config.toml
n_kv_head = 1
d_mlp = 2560
parallel_block = false
lr = 0.0179
seq_len = 1024
doc_mask = true
train_tokens = 542000000
Each number is 128 + 32 x the weight over the matrix's rms, rounded and kept within 0 to 255. Layers, rows and columns count from 0. Numbers have three digits each.

# down: layer 4 MLP down (transposed), 2560x640, rms 0.216, rows 1486-1528, columns 480-639
# up: layer 4 MLP up, 2560x640, rms 0.296, rows 1487-1528, columns 480-639
down1486:101222157140135163093187038119164086126174114110150127134075142086102142122104130141064162120101124201072148090119166162168132116098107172135062102168170116142157135176071105140152147141072126115114136062140141124086198144126186154149095072127205107113106108132184125126133058085160096133122102128113104154123129155123111174054110120134160148175087155116138103112115163166112183110156149157147140150129116132147132097140152131172136150146153122099175113147133152152142158152132086
up1487:093094209219135125115116100138102112139107102177121127071046119140132102152090152135151111123134088206120160140072183122153093146086163144109132083108085118154122175109097126128117105138069127122111128125157112153101094160123190138156122158055140098164137096110147150122141125101188107170134176093097138146095125121107051176182126108119164117167116154122158126146155152119140129131155133140176100075102102135151135130129106156172128118101148154090188131157169205124126129094133094
down1487:143094095094062106107134147124094116182131136116113080219105098155150125169148099105141156133155141136126152148133096120033131150125120098124117119103167174188182089086162137159186124061150174103132125125114103091138111146143171155159106105101150174146195180221148139150134131128181080124145120133098120108140171148089086117131139107148083226107179102183154163104143165136157096149099174100099132152153144080125041124073106135130227145128169150145101153138087168155131167094120055
up1488:160143194112089140096103178167104106158125142172098120102135087185105195074126076069116132152175178144096101102185142220095122122121119116107127139132127190184134093122167110107128083149111162174092123106134128177137139086123164098142188087116138158159113128107142137132155123070102087134096116106126157205119090114150088115127131105099165135132175116132143098111129106088105226080145159069180113163149091186111153136140040112125117094166129144113100114112181130127164071169162112
down1488:146139123132132147146121111092112133148127095119129060128139158121153128120082126171173126127111149108077156077139098166080118105170167189159117130132127182102082146105122094062122135167149108076086154113144159194127133141103172123140090154150144137117110155163114080142094092162119126088106093104163097089172094100083146109084137087152126125195118100183140120090119064140130098135101088083123147132164202153158175092176117120099096111111094144128169156202061152123133064177137150
up1489:135117185100127110160122104103135146094145117139144121148106166133138091160131118116153163110111068120121164137116115146134117137133093153121138096144086117099150121155201099113171162107178159150106111128154170122150109119120128104141162129069071166110161114124135095097133116100137161123091161136147138138141121110167108144103164091089118147128169162113146098143117083188175150140062123078154156164100162180135178155084112145112106115167131174132081135107131122099143158128116136
down1489:097109156122153113122149177134165073174182150137099116143110126117134104124133140131110104134197120117123160158136120107165114151164124106125107118110089165127146123141166162151125086131083129156130176149158165166115144078133118134141149093147177129158141148163153116105080127124110133116103109129090117119084130119155143178154097178093133105130136104099141135158112173130095058070170068129137136134143180099095105150177079143158122137128061126096097156107147147157150098146157126
up1490:132113140160104095166128144215158077083172117148116043112119072213153124145121124117167117139157091142086187165183111130126150113026128157121140146068153141084096125113123165141132167135111100125122151126087098116119084121130102150105140163122137159152145126125096108161116147162143115186165069110171107153102198135122082146158119091114198080108100169133115163138091105110182117181110116138151153163195169084121050130098156175123146163173176148108157144060188143147134172161167186
down1490:137126140213096134089005093171111161162111120134104139159076125106119155132146231165136083137111127076124208157052131153143148082140136113121139183147106118198106108129081170093130119173091124125139160141082100105103108154153106107147104176101123157160197102171147085081158087168165133125120168095152147116138134141103150131145142082204166131111204121129115135136089140170163150118149151102137099126189203140121073117095198144137175093111163125134099112156078147119123122096096133
up1491:181102130091088174170098141078148105106175132133067161118107146125125152153173232100052104106152162072124121200115163121137154125156110143138127132106145120117091146075150148169046148148104085091144141140180124110172126178143097133130101087123046156125082150106100082131085180143119129156174115155098155125098160084118096135100161097171103133142129100105141130088117185133150052137134140154145209096163164097173140103179138093151112163087114107152117104072102107170093092141087091
down1491:157139157116102145116090091159140093170086098171131135158198108091205126152138138123080101145103111070140143154139104156176133176205120066143196094130154142152144163090128175115130106097091077102176068092160118133145079112095169087108136108120127129092133113105126136145133170157129169070075082084115127127107119118120156140099088158171109144162123076116100121172116110056075083107076100138116110160118145148096177065116192169199176090133131111197015101111126170153123147127136145
up1492:178145128187124154092179075101167165140126067101125166087096153086138098119137097153109082116147148173130142147151142099164146123102172172131140114088131087172139106163090086072137101097162143118097148148137112088133154129058169147075161158115111086118151131133119110114092094099138115130146142135101145119156143135072093158130143128104170112114116121142089081142095138096149204110142105162099081124131141128125145113146236121148125092138082168208166113189170094129093152074130101
down1492:147106145071122122111091093121170088123137137133117163145075128110136086094182111116152141119093114105110144058142135116157145166069071127124120171033177124166164141084109122131097068132143155087117151160151175177129145084131099151096152114112102114140107189142150126114128075120097074166166161104151184118142118138137155126133120124115090099189130188199174158133123162079141173165140110113127164152106140146105176117152107160128177130131121131132098133160120042129159144131128208
up1493:119097133130140127150183159110214163099130121151172150133103152151149075144105103147207156111156105147133141116109136157130138126146073162132140141060180127126161107147119074100144092093126145135116199133153122092137116141112096173101125120075057139159177131146159124151157167172162081174133153132101126138154160128123095144122146130123110132085068151140123103165124124142145184176138086124095116105112140097150074143142197139123146104152117144137146145113112130143121093110033144
down1493:137095130152110175125116126107157071148157086213125136139147126139105121080114196064106114195098120117156099118187177178172148160133109175117172169110181081191075168146059106179083116081124137108111117114141104132170125088140154123106121111211140160175142180139093166063106086095065085138114072237124174174182192117137166142098126127194140139173063127108073098137154144102088137183160113165127110163186200122098061111126113131095111181107141132141189090164120107134115105103089141
up1494:168064142118075196197087145140141077089212160076121115137100118106138151089116101120110146182126081091174129129093093098109130143199157161067133106090096106167055129138179156137077105093099124189090178095195186132067131183169146162136143161139114140131106105205171000088140093072163183073166091095075095101110185105144206156155153083146156119124178114119084085123203138104156105146094119084120123107124174104130104178135151134161130089234191109076125063061174111103147142209125126
down1494:046151154133191130106161209119155116095117135087148076110219144177075102033118128133105118106112122117095170109099154147187135165114127056135069073147110160136086144088166035185133152108165116144051167085134033147131114113060086163133173133165149104171105122092184135181144117090101094147161179093207114155112099139187108103165114059132171123108099151147098109248115086158160118136144083246142108123128156188140148187148150110093122185105139122161141091075106151078172160165126164
up1495:144134056158128091108137155159142125116100105125084136118133137125156135114120111110116120096137091174151137117092131180105174069157071094164115106163109140121168106137113136127137146101120111116091120121149167110148163093154137094191171087141121125085111121087158110154167157101178161124162154087171097143187141157192070193127185116100083192114096099153084144153114154161181116126127087179122129136142107114096094130151118171184161076165139110170114153084143126134076129155088144
down1495:044146174110156173142092061103126114169126113098133105140134138186116139106142146123156129078080121139155162140188088079138128121126122099141153123088187158163146084127093096130136069116095074123065132126091130071170171129132179122103136123097154142126107118122143110113130115138073150148208120098113102115112139110127146139155113128198122106211145150137139111129082167095120127092116078090118158154135153117127104089147141156140122131088044135080118149095136150150133160103108210
up1496:147171106137155156156156136094081109060115111129164136104119204101094114074123125108162133154089149134098140131137154173160126147061103129124118166114106177108151170124183171124109158136112165080137123162124109143112132142200187117126144090095092129158098097190065147120140133089115098134092124142112182112158128144106117105107186062170110167148138118107154109124142159139104116145115170110102137148154166175084111137113107118143124104131136119103134178066169144189116100080144144
down1496:179147143127176132103151132127094124059145149100126153114081150126106121137144114149160110181127129134121151062168066143142120098153145064135123101097062117158131109085147111138121111116139148091139172178128177105146098101141093131132198136146073078149135138118103094182176143109139134133172136070144157126168084149095116113114150074198137192183165126154156179110069125159110125065101140099129103178147140161109077175165137154117099117106149094084139100127106129113099133121156143
up1497:150179132081132111087140144132141093134183089168102077054078113134147174086132058131114074120097090144076077158132171174118148131103146076120130095143160122089172161139139160098125110079121121127138130081107140151105131163095090120069116170148125156139150166105079066187166094121129104088107138165141138148091136162156189107100148150175127112131168115128178109103165177119100122188094061182111145047154175133101123103112146146176157042121142125092079161161131122135149117071115092
down1497:159190118152131117171125140093137148128169193122136119105131120131129148097151078115083137080133100162159066093122124122088140063111162127140165121129076180107203112099114125092133168096132130109091071127132168092120101131157136111148113129145132057096111146126122124140104131130191143090082153101093124120148151123146136090158119110116106116125117116163113098168177131139098133156098113138130119114144140160132208113129129105132113061144151105105124123116112128185153102116115106
up1498:118160123127133142139095156060073099118169126112121097135111173117171186117174163117108059159125105159147151102109097183167074105152134158142132130100136131165083136134114075099140148130142081130147120101133154118133087151103108152109105135170169163153111155098136112133115120130137104154087161129170169109095166141111163068214133126156076114148110112131138109089155176172125116131117142070169156123203127127096071164101147177095176117148050130151075102095075132112139122142108084
down1498:091133106082172160133127098076126164149119181109165113129166153104165117132086086158083149192115156052216129112074119104144165124079133142135105120103108033156177136148147196151149128158175046130110136126087106122153112146135094123160154149110097138084126099135136191107163120155083127115146069176103138157142098149139157152116128093138180132150151103131087135174160150152181122127116133164150147184083131139122130097130141112098181155108126111094129121065132159130125134109195152
up1499:159129144192066143145103205109115108165141208138084091122091148087122185134086074165139146148106073144137123114139168093164118118145061141076113111076129127084185171158136129135135057133145107098161166106113089135157103118134181162130127145169133099164142145146133112131141109118107122178159159185079099154138138170171184146081104151089085111122134134181141167177107127161101166184135103131172164095147107120122100126164176134144132162143159107073107097067136113136110150105113160
down1499:177151177163120095053100143143128109166170121165156174134136129118076126163119125104076093155109063133060127149163100131168094100097117091111140124139116110149169137184124135143134163080111135084122139148102147089116144169140140118157123132122182132115188199152048122163179123042122089182110124124140147102150127127061102198123145199101101139094161120196129179159114143130075146129116126143156070112087060077091093146131117150189073108100182102158132109138136117098183170138138117
up1500:119168136158116128111133057116098116170113137119148143156075155111071131189155109128112091137131170079102074096169200183086092195132163159078123210161161130121208101070196093172144116073068154122133169081094090168156144130133128155116094125115180110153124141131150196083145105078105108149122114095123147097136121115121128103125124130090112178143095104116165096223101111118064061144134109200176165138198163152164137147152120106148100105114126168114110107105107161094209071113066112
down1500:102157119105167110157189135162109111121134168138157134063168066143076095197183118126115201092087120153104089070135116074058115070110088097128156178122154115129153084149127153092100098114114051107138117178194114159162189130124108132194054103128144169104142150139143116085204157157141107102080082100105144123183113119154107126141131158182055137127116161135099094086137088168092094066172167163163139103168078112150115094118153090128130143154181154108060167184180177106172106106137168
up1501:145129136114149182168122154122123101158121071120139205137080109141082108179172172095163141143138148119108131077153075121162180125110105153192148075143140161129131144134139096154114126161120153113143120086114174178114107128127154131076106140165114095116123161155141143117137107169116104114110094144152079158127124154106136184144099113088140192138178141123178122161119092123113168133140157180095159152185097174087098159111107092151157121131103125097070145124135150149097145081140165
down1501:101146120081116088124110131163127175107133126173142141149157132141098177145058152145122110141139086101133130079137128185115144139088192112128101137127063157100160131105142169143126090167160171187177151132075180112174093075096164128153137088135063122143113126106083132077159164113105153120156130125142165125119112166067115063099154106160111143114127141159105099158119126111109144102137067141157157110093116147114068152121118117131186138086164107103197141186124152136102143111156083
up1502:153081151097126145061136163202104147161114089166140158120132135126159118099127158106090192110178153162096134129153114135077179099163107181137125131139132125148106161100146129091153141085145174108119108068124094143148177090145155134160114164152149187131093113137082103125126149140103089121137118112126085159130077107110154125145136105131094140129064120158060150200137144141157173127068135163112149104141203133086156102166139136132162169125129103098096138128114160162129147114173156
down1502:152091127148118123120153146149131131145122109132085083113089126107113144109115096141118120121125139101134142167085123146100140188088144089121130133125170125133099136114126141160147121089134098135130097103158136138093120165164119155167165172153090156124126120135114082123178190149132077076113067174106128115105175115111139145124154113153092109105173116101133106138089107076102178166110144131191132167164096111149098147189203119145140074138107103126148166160118152092145127156192033
up1503:132162075116148126165156112043131155119113125134149091187159127161102109133164123155138162055161149119087107130084058061166142150107157164120141114161097091144143087087113134127130122168110118130132045146101088175127124091111097137093122103173134190123130108169132133067095137107135114151169155140136113108133106177135125134185130111113140161120086162155136149131132090145115095145113096169156121102183127106132142131140136182183124111091127121097104131156131080087168116125149086
down1503:094113126173116131144170095106090178127169167071183137134191156131096075116190136122135151143131131157136119109119088109120117118156176102099115151113129124191169140149101145087174114151102100145125119130099169074136097146122099202156123136100142068168186137144139108119113097116071164140170135150148067161153181152147129156113159076108143189145150100099176114136141102113181155147084142076094103139144109155128079095156163134121132125099115100188059113171145084157094133146116099
up1504:165143183074085052109121089130150151147096142132086119147133118139132152077109155108126132130129143148127125195105142166125135113111105160141178094137078152122101157090141177140139127091161149149101173116116135115152156079143124106139140155127093103113112159137122092119104076133135121153155135134101125106090129144079120139123128119094140128151058121139107141169116116161088144110160142081111132150111115075168171152083200124108122123117159169116083157159153121135136064064093125
down1504:142115117090149156100115123162207101152097088105122165109151145142114149155109116127126139122119147178199148189132123070124135097127057143071138138176117140119082123097157111098162130103109109100179111058174159127078155133149152170185124084098092154153143126154134147105195089161091076103078134072144127072138111180106099085110091120166093145108117147112108127167121182057138142120154107174120147120096154124198084150121120111102162105156142085110135126091121132167078139134079108
up1505:181081068121132147173112166101147158139172087148152124148171118144132127148131229179143125102156199102164085109087145088132142158141120169136112108116127150112133125139118134108150181166091101120176152145044110110148119164146114155124117162135174155122155163135108107094106137187107104128104186131082132124172184142126117087161133124152167096147164114167110156116134114107099124129153117190113162189171120148128168112107148163129083120107153161113094101125112097131174109142077121
down1505:092094127169137111118175109121181164108133120124086103069132167108129143127105100153095135167085061150123088151119149088129147124168101143157155147128162137154139052126125152143164163210143071135165094153162141134124100096156113128172164120153159122122168125170136148127081127114104128146132127117100105106147121142185165152152115095167100154179128107152172129140051110125152111137111169124153140115118097156124133136131134086138116084132127096122101176113121150116126141181104179
up1506:186127164078185154118044184068097102184118190086116137111092124088086066078166155125145147172187120175134140115113128083119138133118089070154112090081080177106133153090140125196107118149059072141126129070156130115117118079168146106154101155170112122163088068143115109131137171151096133141129132095145142098121062194153114143086131091125163123131086075068158119097087157092109106221199163142146095116133167128144116161099083102022104069041082092127107138234038135097155087147140055
down1506:133098164166161145095084093156120146157170173100134069109138117088106106126172136134068127159167105149149080128135134096120116074129169092152141098155166035114181121166179136180178107161172133197213099117166120118130128128210083155154094174121158121136082132180159094117136147165059142111159152145144081169149102090170092164100134125140096153128171126096120129081230173126094124161167167075149166172155073107099161187131217121144159114058097113112100132084181169177157132087201114
up1507:135140166119144145130162146155133139144123131115164119102123141168150127115144137143129162149172096098109117098163146101139130080064108138120116098162135133129132197135135162090151135166122113132060088162113126134122173168140162140138108143042123110164111186142129107126114085084132082082138140144146106138106150060090043165116143160104117120111113116135167134158086065132112107082122082177113087144114123131163192133149115139096110113117121148082148130060154112137125094178122147
down1507:091083159139122113146148109121142080124174124124134119159136101127102135188131133193108121104135118143134121129102130137155100166119119161133174086138138070168160087155113130107177153187150149108116099117095102068142156072173128122131105133123168141184162168111129107159113150112124148142146072175148121126131163162130044095116139118116147092140136144154108069068113110076112122066175131154153134152120151095123154175167062094138107193122110116152076104086135127102151126124195147
up1508:082150095113170122059089182100124204103191095086121108135118135168133138108124144132081110179125107170130138128071114148116116149116110143090124116088160125063118111120128118202149168190186131156164122133100094124121095092095107137114110146159111104132116138111135125128126117128137100101096104116141074134124163124114125109156141128152182076151152155156106144147207118044135142128130169175117109115103096096158181072133108159120167103149138139103100184135131110091104132159146139
down1508:111108185148067061098171110135113119163064143131087142159093109122137162113122144111105082126148066182144140138156095174124105179119126138089136082156121062102130105189097153193187116114155113087111102092081174115091138108075106137151164162120148090139101146135133154129133061141109112144147111184106093138139138094127110101091127198111164110167115116109132143167148172085100156076153126128144139070160134120163087133121109122123123188093131141099152102194188096126099136160086194
up1509:082113141144101104115138139097175140164100099090124195153119073132062161108118186161176102050106196078083129051103193087119145151179158128132097106124129122085140120137108127191061120160109142188163115113164135068118115117155125118165135135086107127140108102147081148114144109093138144118125125154124134143135113124108118147144069138094117134149172104122150106143123149059169170137090096064083163099113196100112089131132136156112128184162166191097109127095112166136103128148122104
down1509:124214146095110163117157144126133198118097104154097068093143086150116086137152126081145152131166103181114159123144154158133131079105151090147097121176152117125142141165141145120095099154094099086094170134109153129095138150107126071114139126132145152122091157126169141116134165119169153136116140114135121096164131073159172051127124187152091174130119170158166143130151235078085134157131166052140169144082143094105161105120150172171143139122116093110171126101101137194137177139126063
up1510:125147115128163146174140156197158149113080102131138134106170158104154145177215075162147159106103084124162154090162119158149108082089066158064098167161093096096164157103100099072163086095067138083125169100147077146150160062126114119108182095135096091094139117088155095143119114071122152110154124133105056152155126148110145174164172113125161104139096183160145127079120158177148160096182107098143108126151120147179062098105073159119160121084161111129140103145150143170069155120094097
down1510:099092120106143150128123105110116065168113097123113129113192150111176056187092113118116127132066145103131150133170134133109120158170152154138202134140079135120106162147086129151098187143100132133167106109107185151112120135128143141082146147158126128156092139099169093142140178141136118182156139157140119173188133083079133132147174134164156145057163146104146142111139195112169102109125140156121187148110149091120158168073151093099148116150095107074104117144123098098154157185115156
up1511:141100137174151141116121187056085166133151115101147133106135085160141130137143128176162108116190169163098147103154098107136162164171099119110149152124145109096129102187196124140152113183089191097144137121123144148104110076143118124112071127145132069170101115154084180133147145107125138114140124125153156155126110108096113120201109160122173164135159138121180136134139123125108102110129129118146124090093106161060142099165126166116101158129106088127142125142060123142100160150152092
down1511:133123145112096078144117156129134156156184096166059145116087118135070112146162126175138108109161090157119116142156161131115155124130062106153154176158122073159068097163133067130150133113129042104130141109112151126188149131177092131107088110060141146117117150112117095135143136150120096111124091107146148069162096123135167129098124099110141104085115135125096134103159193137140162116104152157166043112094082097149101098163152107235092152097188176164122103216139130130149165184119127
up1512:132148168096176083070064148141068124159124138106091185144089129124105142187149118188095096094079183147120171144081156090111119096087071188058143182198142062109051161171070110123151205145117073150132087110158141157158104145194119070098107101125083131115097147145090114120083126080159153075142159204149133120090095150083113060116110135169138099130095192148155091109171080185136079133104122076128098135112160057103119118115127158170143143114218143090136142162098183121120105116132114
down1512:111167185091126153131149129121075130154169132136133068129143181103135094102137162083094160104132136183170077205112123145159105108077117092119101143136108130173141067119132152145153078131093150159118136111099155172064160120116143152173178128109156165158124187136140143104196127119183119107099138156123153152125101128150168105100168180105163081221177154134102149104126127128126134145211094147158127136090124114200180123089154099129133088143120141083076128138122181132142130141091130
up1513:077096140150082137146112109152144102105180103124106148170110148118134136121070124099119106118123142134100071187060113129068102154136135133138137138094114157129162144106153140129146141148114137137165157124155134125108128078139097115122141096134116106171189090116074119160131120143119151116131168104164176099142105125149116159125070138157112106116154108147102076157123102169158104112152132147056181133186113166115141138169102084072216141140126129144154086063133132208151139130121082
down1513:108094151087159150137134125150161138117176119143142135168081140123139137141068114104108113130108146083180144166102162167207073188138176134122116118126128176104072090173114150117119161078155172184107108156160145145144120101138161153085185179125106082110158114085094125106124154137089112093152076161096138124152090084133126121117127148087075110169105125107163057104089125121150138159110147137137109114120151137129164139110150159149007064112110092094077066129097115147104085093128092
up1514:181135122171129117129087167083112115073175161127076154118087161145080066100083142139115129122142134147139099155162142105116149070144103172085122170179159116143143136119134082135108123092109125155146176110114036159109087197127085131139163112208136088081140103115127115145114094118066179092137166127164172104070236131148081112134143145126089139157131166175170134071160139112119148094060134163100050128169137103134178182145153104148143168074160116088094179178117088146112113104116111
down1514:154155165153138124155096152137099094151187096172074053097079131080148113102114171128088115143120097137165106107091159165147076138134148141172135163135124153086149133071173143110151102158098158157186124111115129130200165154099113102111117106158134064125111112085094144129153134092131138111122096067072138183122150070133181143108153132133096120122144136120132167128192122194103135145152092145125146152141105069165150124121147144183135096081146130114155132155101151117155103136168068
up1515:150104166102133118101061149087175214143141155072086156109143162167072107144104137126098154112144115149121124157127108075084106165143099091117137130104141066162151146052181171078078084088189154117136092149149148082091164112218093191158155143088197141102136060098102138151170080086159101172172151186117080088216181159114158146154131139133097169131075099058148152145136075167178135146119158156111141122146126143130168091126162152143134194135125128116119162132127120173170113124108161
down1515:099166140139077187115145103148094093090108143153076117126112201118135146131127144105116098135106126138136122118108064111127096161134131141096118058124123059123150155126093053128073159088169110014095099124157169129085228173132139084146162101111121150120177135251121113146133152066160113132136148158117093146135145155138160107132144150134119131117131102118145135122150051135099159114084146121083170205130124152164082120153179079126099085152122123102104134116130164181151149172152114
up1516:138157085146127154123145055146102128093135130088088163066138120105086101116176150132134091139167144117107086174135109175050097110130244120072142175138138119137134143089131125168154098124090164090108152111183163114131188098178086189123072095098132119175168168178119113103147147137114150075137098087133140120146116120085068145158145110183202127141094181109148113129180119116108039060115097100134105119116118131183173168082128088162150082071140115161105144109113138179183142094056088
down1516:104090135139175046113163143186188135125073163159104151193138125107159143140087100153122134179062095157103116140169112114156126173122122113137142151108128154121070146146102203125130144156095056115153058183153169109199122111157076114083107091096158133136079097056176167090136121131143110167138142093146124095086129126131165108115096148125073166113095090139151159100082138183122147150125103131151107120149110120135117159125114156121104166128122165149157122055131110215111134123197118
up1517:106176158142141068157166111161194111091101066124158037112100081131093172117138155110142146128115104186154152040175109120094094114149144192127099097128147132086084150121115136135149186197109201144156130142102107146126077108168106168118132076112148177132095072087118208087097047161127085111186133136158048166036122131111105162108130096138116173165134145053065114215145094178160147171153167107134139145159098160119020128085164115114131158122139067065176082121127119105161133111101114
down1517:126038149161126037082105117147035154156149139137130068088079125131187127115092101180134115117115178132091085160153159095151025093142121086123194156200110134156117191164162179132179118048123145213098128143115188132127144122107135112134209080154124090154123184148077183161122116204135089114098130162127087137131162168128143122150146135159065183106116128096119130104127159097101151146101157128125114103120077149134155138073128076164162101111136115108144119152127142085109145076100150
up1518:138128114122155100117104129116111121158127098154131105124147047134146154121102150135079132110119153172137106111120148123153148124143093121131165159091129105151120151115123091095084167019188121160102174095065089129142110179093125092127109175141116102169035114135145122118144160170112130117109151120172150135119121127138151183197136144145091123117120173152074140129134162120071122122162166118144143134150123096181133164074156126095142098142133106126156122148133140137106081159102114
down1518:092101143099152080156165070170117075100089124141094145087083191123105180126108135135094120139116156088156113170123102167214126174120153137134113101105119130147148163134127148120158138132112127164105114143194180177102125116137112124135105169162112079138144122089139165117122140077152114159149172134136136047095129085167195095148185076123147080138138116123116129193134113070114060061149120144111114155173073147105038125128114154164180108112161118193151161143150113145103159085067145
up1519:157097106106119160144126107147124096136148102161075129067134155107090130121133127090174081093102126189148089126163157117140096054141150105128101101138082184092123109132172135186162186137165110078089106151156132162172149150150107097132097123199158127148152095161130043085141121082108099170104116120154067148125130163145100101120114147116159111164092149107138105108139123094111128106136108109096163155156107118185134135116130165111084088099180168140099147139137127140099090214059117
down1519:173150150123157136110112118140096106076102083175143112123140105147144166108146128133141183118101118175187152178130091129095072161138158121117108200119116129086111136138115110174082089117153174129180091143137065175150106058137090193075196156162142075124130101107118147133135036145176144112097124165148124137121139163127162070142126157184146143151158129139126167123106160058115076155121133141155131148134179103162158175125156125161147160124123120126127141137118171160139127102205149
up1520:092111119182169110095146087112149143146125157160152129099111073122117156089112111102106212146134151113126137162159118150144116102151116127125114128169157115127148132095130122175127109183149127111058128133109141091127106196174115146056159105155154153106126132125095075104111155099117179124187163142112162126082122084115148139176169149176169183196144109122099118154194115149172071186084139085129086155122141111162141072113157155115132099198077148093108175102119151093135097196139104
down1520:165092105145122118134157069106126202142155104094165108136109108150165192112112129187076088128162071124169132123113121104092101142066153086125171096089125176100159128113210119117170182147106172101105082132191169126125133089133177153113131059102130097110105167153105151115133103129142150073084094180132118118140093152131102132094125136133103103118138122096123126148105133085111088075108107056118122160099108126096118132120168101120134122183057112100163108083154073091108131122060111
up1521:127141125157072110157117204159139155164094140152152098107143131135143110156134151076147061096137151136203041116194163083127149105148101119088162129084081089155138102175121132104150169186124162084122115098100124080139101159128173139134149151073108065130175131118171129100124091104131130123154139210089182171156150128121140103173152095120131108132130116099112144138122179180121155150108130101097147096129119147107110120192091101102153163117148151052146135107106080197151086119092169
down1521:085091138102174162089088103044123089085106077192065175125145126137124136085108094057143188125150106129117198124160162188153090061167127124169058158099071144155149101151136094136104117110085085145156125191172124057129157148153124137147130154191157137107133163162038153112097116116081069173096152191176154131117156125175120199154125116126096112154106182188084114076110115082130156103169105154141142115125138131078121143119161121149133116128145120082159154132144108126110109110109116
up1522:141156104070135122201152181142150099115148128107148099145112162114106131113130127122140141132187169144098058131184158104124176165134104046144179104126155136111146153105133146104124119147106121109188168117096172191076089078101144136157098104183136168097093114131077204142148102109105174093116118178139123175164131094107098091107134124135102107127140131174079137124142127109090084090132177059135158134081138180098133131120106098129096178111131112088132036124135108154145116093095140
down1522:121130117098142098161070093135231086071126116123143109128052086114099150132081090144124162140140134080100091126177165191156141109107130153155105181120120062101088122098124120124110134114144207116140173111195065183110136102142028089123065207096110162144174116076144122120108115095135148124158105127135121079116180100086118120129193117063138085080133120126186220155137109160156180153143099128149142173118070131150192145154126120114076154199168102092129165152157122167068149143219195
up1523:186109150074120108151162152088069106130081141142102114078096113103122132139098141102102048094112119135062124127129122083169105176182115150141144103108120091095140060121124136136175069107118141131128148093147168095138157122139118096129119160132120107114108081154094122147130130106190107141184191134126110134152131140111096164113083120140181172117129096130159091105084141146126124089087101067139145065125131061122122148138186173115152132143114159164106100178067137122226103073108171
down1523:174126133124137103129169081139156166099140157110155081170117186092174143076121161097140109119140094101153167118150150149081148092181133075116205162125138114080055159093122046200151102166116145108123160111137094084141153185144158122106133079122156088152200160164111145091144169117140144127148171087150138158128128087115103106088106113157113141088089126169109167147132157129080204131098110097120163071100079080146111129139124080111087116107159148106106108086151080073052108139135099
up1524:124063200166095114057122080112152099166122109141130115140100123064080124145165136158150138076130119124154133091123102122085081114207135159061097111131115112133198175137151160133151111078174156060073162134157136096093120116113119100118134159127179063138120215144090114122163179158103154098138172135155118164179127177153123207084154125126111112164149129140134142166185185145122182133107075083177106128127117122132102081121138136124135148124151060090169077166167090139129096131069113
down1524:152147153120112163104109164082106119169080118115166118110152182116114101227103071113102158129099116129166173059071167113179100066189097052104117101088179127145140070104152166159170109107106149101208193091129054123144070029104142161121157089142108181140086143102072126057137056103108097122110166155132118146147160129100141143107109065120164094171125123098074133151106139169057150103160132151056130107128098112096156126057135117222101129116137200126081161162143173101111138100111111
up1525:138161140180064091165119153136210117167103185067122107166088094130152063138153074134105196120186150192129107044155096139098128130187134104100089191105079092129161171093165113129137187119151147129092082075147143139132103143117169092179157137115099135152160181145075112100129130110107150115106123107102164131166161162128084095103056140176144166137128133127136135101137072124139129112139118123171083132161111143040144096117134082108160131143159095125116152159169169186124166125108092
down1525:168139104127141132107135085123162120148147118130157105123130130158113142130132099147132153123189138124199086103109123211102172121140163108129125124165141050154140097101174160071084188205122081129111147175163091181132085108158109163089159116146149102134082166105151080094172084127137180087171099115115122109154115117164149211148120091108148133148138104163135132055100129105115117176127086213122164146150069107116130141120122105233093099119130103083161111141113138154118135162172173
up1526:165084101107171152173117201132181118167107122172101078116093127156144115169163130131171115108122154099119105129111190119141106085131097183133126134112170127137128160052139105135090172104090182170148121153136204119150164116120148152129085222100076104126181153138160076079071137139056121162153206106128129093123145174129053187156149106090187064141133101132203135159095102126160111111162108159126114176138160113191072141146090131179177090142138121165120063158076107140147155124130139
down1526:121069084113170131117166171106108058125108179066092087109175122098149155147193164112108156106112110143154154121126120191075129096085142163100147058148100114150141164140062136100107117121101165139094065165142136124072150139126113120130108105120144108118162187062119110114142140098115148079109130139105132187110125116151151146134173137162102181093128109169145130128119080169086110066150140097147138104125188205117113186159181133139110172107121133127073102123149079132142123144117089
up1527:098130061130127101125149128110107101092089145083101134150121116130070209139165138124183106132131154151144127117154154145103154144125102169117137127127169106106167125143155080136083124109143133127098163154123120102142157126093118105167182158052090126119180114073145099120178160142136182167104137145119152155129116128072135105059133146155142103141097104139167152112138144083122102127110096098135125163161147145112130172147111094125174145094123138127120096159144100110130161137143078
down1527:115135134099108107077116137134089171145096112098119160099144171143127102156173130155119113140112134151107126121140120109184093144137123125140204136154116143130063120152125155044126154121141133132199110106165135165135098082131084126131124112115085130119134140162143139152134144090154118142129131120134124083143125121170151165184187092121109138142134141100089072056098165110160112109153128086123125169104183143148117147077131111127120113143136118107161131149175048160130157153176095
up1528:165166120088105146151148155106109162126152090187138140125097148132121097091165160128160130094147114099098135131134154086178103150110082131120131136146132178136147106153150127136152119076170171148129168164146152151145092099098125162145129177101164039153094125095125098144117152179143153157117151102104131104138129122123169132106118112104146128130121169090154085152144156091134093108134177041163139116102126108105084094125156160109134126129084124132122152105150081099115108158119206
down1528:102095134120129116189075137154115123136079076180140113122111162097135094142133124149170133122113115121104122061113125051160111189135107102079105082128122100097163116124103111120120150184117068115105229177136131170134151044120127133175175092143170096131114107104180147107117131125069136105189105162140156116103146097103150159180155143136101108149155171128136143136153130168167131089126160114174120116104123090137155135113143116123103147046125125097089134091088144133091164203089127